{"rope_theta": 10000.0, "qk_norm": true, "init": "uniform", "init_std_qkv": 0.0162, "optimizer": "soap_variant", "weight_decay": 0.68, "warmup_steps": 143, "max_steps": 2899}
Each number is 500 + 25 x the weight over its row's rms, rounded and kept within 0 to 999. Layers, rows and columns count from 0. Numbers have three digits each. The size before them is the row's rms in percent of the matrix's.

# down: layer 3 MLP down (transposed), 2368x896, rms 0.031, rows 2032-2062, columns 320-383
# gate: layer 3 MLP gate, 2368x896, rms 0.0321, rows 2033-2063, columns 320-383
# up: layer 3 MLP up, 2368x896, rms 0.0322, rows 2033-2063, columns 320-383
down2032 098:474477512534485451463500500481507520496520506520540502477516480526494535445485479495477525496512499506495516491453468553529507450507474513501446453477500539519519537484520484498503500511506488
gate2033 097:492553474518483489475497503536548505518495502489491501530482529521528459504501547528510500514513495499500524514482467492517519502473471461517484483495497530506444522505501504508490458487504493
up2033 098:479465503499471504513464463536508483490506498507526510507542519492487545501486513495506519518515499473516521488503538497521554487467531486507492548523488477516540537527445518477458477516502500
down2033 099:548460524485506530471489488510507528448502501509486519501501513458488521536494528526500507504517528474501506488514489512512539497464524516500523524464494467508457518469467495498516499533461497
gate2034 116:485534476497520551516469481525503534505524498526468517490521453510500501501492508535480534500505471524491525497489475502479520462512498555515494554497547517529521483457517481488509502520480466
up2034 109:481527486517537487522477522504484519491504485518506533523450487469498522484524472458500507482465476452507544506493499497494469497499498521516520508459534513514517526450528531529519526509463464
down2034 101:496526454497526506553500502490499490447468532534501491486518480502503440495474489490514489512502484530522479492475499484484516475516451527492499502535570513525464502516509517444562533527516491
gate2035 102:526520533523506505538527496471530535501500512501506498463495493509501476505500511526487490489534511522489537522525513467495546499519541461516492486462521494495510491490505511449510505515473485
up2035 097:520499468516509519485459525506526499505538541523430504546465503484518547477471515560504566514473464488529497497488444519397479480531487486521528489519482487490483488505506489478523518462502507
down2035 104:481539505450490486534535515537501516467496478516498548549495465547462464495473475461560466515509527512484510501484481507515446529469489508513488520534497480492456531483485563511497495523495485
gate2036 097:479506500497500482502465501486507484500495531492480513456500469498562502506532470508511499518533462503499487524554471463466476496517472494529501503528488518501490548449530510501520509474485514
up2036 098:476486490561506505509548507477436492484487497465530499482482482511510468515498472522500523504527477541510478498488471485495485475518481503469520500525513481473514469446509472484492498479527497
down2036 113:519503470488486503471494513461525552515530511500469489488573517514489488535492512500507505506468549450493479469508516495506519492510498522478480491499511484523491503510493523497474523521509501
gate2037 107:520519504498474508483470534555505510469498505503469489512488550484501559515503422474485531527493511477509500460498478441532511502513489509473518498518512497501478518498499525490490515511498531
up2037 099:470513528485441489491508542497479526477508473486501538519562463501500510512506516548448510464503510441494493513497507535542514501532523495528512501509466480502543434490442469501493475514534521
down2037 097:483480525462502506483483499536518466527502521499548504469525571509500556490500504487482463483498532542519539509504487463529492441534503480511511500531471529451498524502495494527471459510494496
gate2038 098:516475504537555491490528502525534459514471436529504488493509471515442515492495460493543470527492556459537460493478489473504496531460487508464506463492504530552504457520483562468454495461500483
up2038 100:524559513499513511494503504491504481502537505508504490523518458492472532483509524466497527528541496513507468499540495527536529498538462522479491468530516473516511466505517504523513485530495454
down2038 099:498494468475467466479537517526495475506489489471490505475488489495550526477524519511519487564481523473451492497518516533498426452490543507493496505479470473496520472473506548516493499502481476
gate2039 101:542565525492474507492490489463456440518491494527502470538479518512467513463554486473496488483521489486459508493503458499514532493524510473496507535540466520502513516508468554497477451471499499
up2039 097:480490498535529473511560515516472501464477541507510494483470493479523530533453493507483491513510508534465487508465497499480482438499527523477564475477523481493493482525491462501544544488484491
down2039 102:451451541465562513547516534463512525514484517497517507501502544512524494507483543487468481485493518500460440490541534476514513498521529518482487489515477510478523472485537423507533468476508483
gate2040 105:504482518509473460509505507513508480481499501528498506498490495481518532488494500444518481512502489500485518486552526513489483507519522535534528543492518530497528530492442492519525482482449479
up2040 113:477462513494470488510483494532497513473515536528477482532522486520488495479523458492558539484500512479487537506522451506535519467504473510525451515519508498497478511502475439516531484444515516
down2040 097:437515450474492486510483482480511513469503500535534503484532487488537516505523515499530518484496474499507500495453528497523464499572524485523492489557546513462487504524499511527510517546456461
gate2041 093:542513473501491489461507505506483494526487525482522520511510548530482456496557491493509501490490471484451510487506507507476499518515477522488508448529497505467523458526534487537524503451493496
up2041 094:509532543487518498546512507500539488524489498518508496496517538479494542496475515542498462538505498533520480492496467489470476497480467507514556481471491475478481528461509487480522501531524461
down2041 094:513475498510474497459503508522512528483491494537521465510497515513459496485516477497514485513480484502554487500475488508473532521481522488521478499447496506490553455534529493471506545550507521
gate2042 102:511537499481469534451512514505524493506479474503489459493502478444426483526493492479513511523503487482509482465495496486513495469480434515484478521490509464488474511495525491541481527520487541
up2042 101:517490521480506525507490481461509511509498530491466467508524521519553513442501493507495493510503464482480506524523499512480497553540502449534498467511506505546494493552485479533513484485511533
down2042 100:469524509510474473527484507483543540496519526491489529511487512514467494517520492493504494566520488496489524482526502502528462513446524440524488509534460547530517460503566504510504443496521489
gate2043 099:516528514488489469466482476487493501531454570498519519503486501512499518501476498483551505506483519494531527494496443513491500483474474537492482528497518516446506489507457508472523527515502510
up2043 097:538504533505532504511525491452516501476470504490479534500522452464496488554482489499510516493523492506530504504525405459484488475484523468499508511504508495465536456507460513524510523530499468
down2043 098:502522516526499497482477509488469480512485482475482450481516480491484459493509496494471529499498568563554501477500482467500487477506478478477550479533492462503511516457507524500505464555506487
gate2044 099:488514505466519473509508517488493532518492479534483562492516541472506521505488555492496483490545514515510490502475518498541501500555474506486530537523530565518484451491489548497530525515497485
up2044 104:535550508486439509526528471511513463548488549484504563508469481475506508442516556504466508475553506498489417506540498476518481502464518491512540436493501517546484529475501536497491509504506488
down2044 100:540501518449504572505513475495514517496484507467530454489530493583484514438537507481531498491547491515500531498491509497468508527513474496489465498502508508481561506495527472481481486516521501
gate2045 091:551467481506513530480512483482491476484508497481532478461499550561502502537477508526509514520496519517523501528475532491495512523496548531491516497482507428440491530522567506527509526492480507
up2045 095:497509543516539509493509464492509496533534504526527530498499456463491493481477479455531474492539465467531511508486501499513470463492485495508491476515518493540499485487465515503474489477483461
down2045 098:523515529504505484509481542498551523459488496466474513547530480495521505471480525469505462490514467457482513490527536459546495471427485544490516467508508540499495523491519516497488505488493559
gate2046 097:478499471519471470546490493460512526515496489443512504499478487501491525545533498506496461495469491512491512526514502493482502540579505520559472529507524512533516486537467485517482488506523493
up2046 096:512548502476523540530522524496488501505487506502513525482492470490521507494472542516483514516530529490518522497466450503495500509477478485475523516523472472537481478459513546517484478500479503
down2046 100:489496512547535528487519515521508480498508498579479506504484481487511542484493475481475490505493493497499457498533536484561488515477492513495486461520508462505486503533508503510499474480484491
gate2047 098:516481474516513484485451482514514505480497495522495494500514500477516550494514537514497463453517506520498473523517465474439517496500529490478517492472535466503513519458473550510536497541465524
up2047 090:519496485531501495515494473503484484507475507521538515489527501498504509468506531465519485504512474503479457484503484451476502513525513521471477493470520458508510501489462497493539478522455512
down2047 097:535528501466528534465488470538499456513540481501516520456484544494518529519513510507510482518519485515475465527475471538500521484503489491498514528496486487528506491494503495448489507470473444
gate2048 100:494491464530522512481498539513481488495455452464507487490533485518540538489496522530487492557516513501508491514431564433480512483497502456490468502497466491500501470458516496515484504477475474
up2048 101:487496553483489524485513500466492539528523497504506510479474530499508488534452477518518532473512498533501537506516529505490473474499538511528546505499543485516507542469523505518465478486504493
down2048 101:517463467450506497561505487554511506488510539487463504548489461495466541494513500507478504499530521465500480518480485492531473503505485474481516511468489483474462510520486542526563485538502547
gate2049 100:460528468506492477505516492482490455537470495478572472542486508484469475504525451498543459510501503498471504476533487475505523481520548533489522496473481525497531482496508426464488474537497551
up2049 094:487453536505521476500489465493511509464497454476496514497507508527529495500507550507433494514508502544538506508462499521510462513462469516493505508534476487523499443499527507491504508497497434
down2049 098:459530513554507498499506514493464506500545494518471513505515450508520507492475511487527490498502511499526507490458528479560513510544503532536509488461450496515490489491471527477511533475522471
gate2050 102:562455501482472518537501512507465532498464476522493452568486470530502477543516466499472502530479495502515486525510533545539472507516467533525491495473496543483480441505475459520543538501464494
up2050 104:468549445472488525475549489460541546501492492504496476484487496520464512485499469476468532499466484498551519480495509520498460548466473467498465509526473496497499534470509552528487493492523503
down2050 103:485516500493510472517552543494515511540506480488512532510494468529437494519494474457502499493516513506461495504525475508494423546449464501534510503547493476480479492557512499542483460502460503
gate2051 107:472462537522531452498479479496470498464509527486480455475432563533540483519521513507518493447502528510476457529468487481497480481513483506536489511504487496512495472491520470455506500500534453
up2051 108:509546493480490517462543500484465558529485470536492543521560469493424530451507519466505459500507499484488479505512544462481465492516508516470499491561574551478528495484504504542522515504448521
down2051 107:483530461451474513518504535477521501513475554472488512514524482497470502500526433486492519495506456504496504461527547475497516508500519522456512555534475492509498554493488463504502516514523485
gate2052 100:541458479528534453494519558499476526498555501520474491454465503505495509518515498454476466471505469460493506455472525519504452478517519449462489508470509493517507510531529464511465525485477459
up2052 106:507465534552504501499470491524522506512472505534478503529513504496487517502517532478498510451494494485481489506499461497478482486483494497531541518497453483538500549494529534505505533513499500
down2052 102:521484520491480487503502479496512515529489499497504471489484496499467527516427511507510474488505508487506472525466494486482496471530483486473522454474491472489500452505455470507506520487483525
gate2053 096:500528495459455496482479552493490473513521491521467487511544513528540546526495474463548526526551492476488532542532493519461513488501498502486505490512487488460510525509497482507558475477503520
up2053 098:500506518472527471503499516519504503483486516518499516520524525500490505503489535483504491472484484520536488542482519483495465471506473452514476504499511502475484520500491507484471500463496495
down2053 100:544523484496506521502497488521481514566509485463484466478529433504496518528512492515507497531496527479507492508507495470489514486473565478483507504519523504526503499527511496486482499507489468
gate2054 097:494506483519470512460498493535444532492462476492492496524531461543483463501509482464560505468515480457500517523476522545489430491513520516493466465497530497526496507500489509528467523464518452
up2054 101:552513542469494500524550507527456491505494515499453495468523497485462449500488474464556498482513517488471505407523511513511480505502525479515510527519499480505513536537464502475502480498527478
down2054 097:482484504517488511473502491477491462499489514526488488560531536523493504533477492524546514499522544513530511492451511487484575479452482530471486531501524489500484477511516475493495473481533483
gate2055 095:519487552517480473479519483497501497529505504465519454479534511502456456518500530503494505492464498470504501485543545483486490517540457498464505521541513491467456558518521503483544508496525530
up2055 093:488486531480502490534489551495575538505534493530570509477511473449509495491504499477525503481476512520525503498546515503521486502511478471495490471487491491502516505506501494483513521499512483
down2055 096:506479545477495460476482508526508538520476502552485531479503483510514545511519515472501528474484513493513456483536501525512487519513508500496475509522482467533464506514503493517517462530474500
gate2056 103:524502509512488479500522481511495490474501523481419511510515506501492476455492496522515491459507518514459499512502504483536509540483508536478536466487428501531493499517494546522502543535470488
up2056 108:463489451480496486504534479437522472499557451496512461523530549503533486489482516548439483502478520529480501495521503497519474506538521454520478536523483503488514514509499490543527465503464480
down2056 102:540497511466483501470455496544487491502508512469474520529547489485534488522502520486484443510490502488501493506472499460542485532524528479503534529500540520476482507561489477482524497514520486
gate2057 101:497469483495497525533504510526489514492512505538493516491504465506500493513557502550491468518519455494546520543500531486503454525490465521459496447502499470507489514518511502498556522505502494
up2057 100:511486526550505507524509485514506497533497472504544487526483452533505463506469488539438484473540510567483497502561478462519542536505473536523530522454518462474537502520498535499529466508526469
down2057 103:538507519539539505512489469523534497538523533529531517521466529494487523482525495505473518475515487530435506513514443482513478550538482474469512509494512537466479491510477499543504492511483507
gate2058 104:526541510511505512517504524520512503476506505522504475464479496502516474524520528492510515486481499494512502464489471496512500469505474502522480516460522497498450488495513489475521495492518479
up2058 095:522527464479538493493512472451519489526508538513492510467494504508481537462546462502491506493509526531490491467420535497472476505504505508511523476586496500499510505489550508510479486569462528
down2058 100:502469474504482504476493476500548496505483482504514487534498485486528510481522460503503526479484501475494489515503472477475496484532507505533492469497490540510506489477519520515514468482499484
gate2059 097:519507487510512501454479473512500523518501448512511433494474501522434455496491506467527544540503495567496475520439533560484485512502479520494492513521486516534518487459515480484494523496480480
up2059 097:469462444544542493458518457530450462465496466485526472511503505511515495505511470499520540491526522506501503507498490491436508511507473488534488513513499500490532519464480490468519492488499481
down2059 099:517524521514541457515492413482545488519497478504509537510509491492508474485503469506506461525475506520525470490511539471524539524541509502497507539547515506484428509504465480475523481488498509
gate2060 098:496532522483505466539499485542490540443539462471447484471469546526535515486507481531511509479510499460498473539497479488501527508458530525527486475458515477520515509494534448511502500507524486
up2060 098:512485526492464505495474486514490532488506510489490465437490527522499494445479488477504520489580482513492510518472508489496494461505529494511483465468500509508536477526524470511555494525516443
down2060 099:486526513504524542512479471511491535485472534483518519500456488520469465489528528519460497506497522529510496481483516563483537500521526529497510505493516510523495529494536487484509524488520478
gate2061 096:504513485498505494508484477467535461504473494449547525531511519489524496518502495529498516493470522510522460466469551486527504516491504530485518452547469527478469485500519484489428503495532500
up2061 105:503487519501493527559511482504535499503474454487455546478416523538479483503494446540525551508470489495472495524510486526486485498516526473452489526525456466478483508514522502498543491517471516
down2061 100:496520463549462484508505529471532503447503475481526530486474476502500488518516493460502506498501454522529525520525454451515451522515516504506516509486455489494500493520480514494522529443458429
gate2062 096:492493482486501475533499486504525490474476494503531491503514520519496465504506456541505496520481536508535450463532527512464495557547499503497523498527499506517495523503511470498468486490483490
up2062 098:486527463503482482477477428498574502550497566523497457470518480499520497469483514510512522494484473488491493490483476517498470531489549430440493485449519462474491491540494459472476503483495506
down2062 100:498473505506528503472474522451532497506503491493486506519492521506440484484488480511466488501467484471517493505503490511539527440493513490470523470499468540509487495502522494487497461537531503
gate2063 104:491513520490436525500512515514470480492507482511555493539507530452480484527538483503503463491495502548469505551469473483461468500509472533452503552481487472553491449477465501523482471500502503
up2063 107:521481473535516472529535508525521505520547520488488473515463433546531503475526490506499520530524517495523515504515525517496490505511495490506485514514493530444517536511502501443521558518547485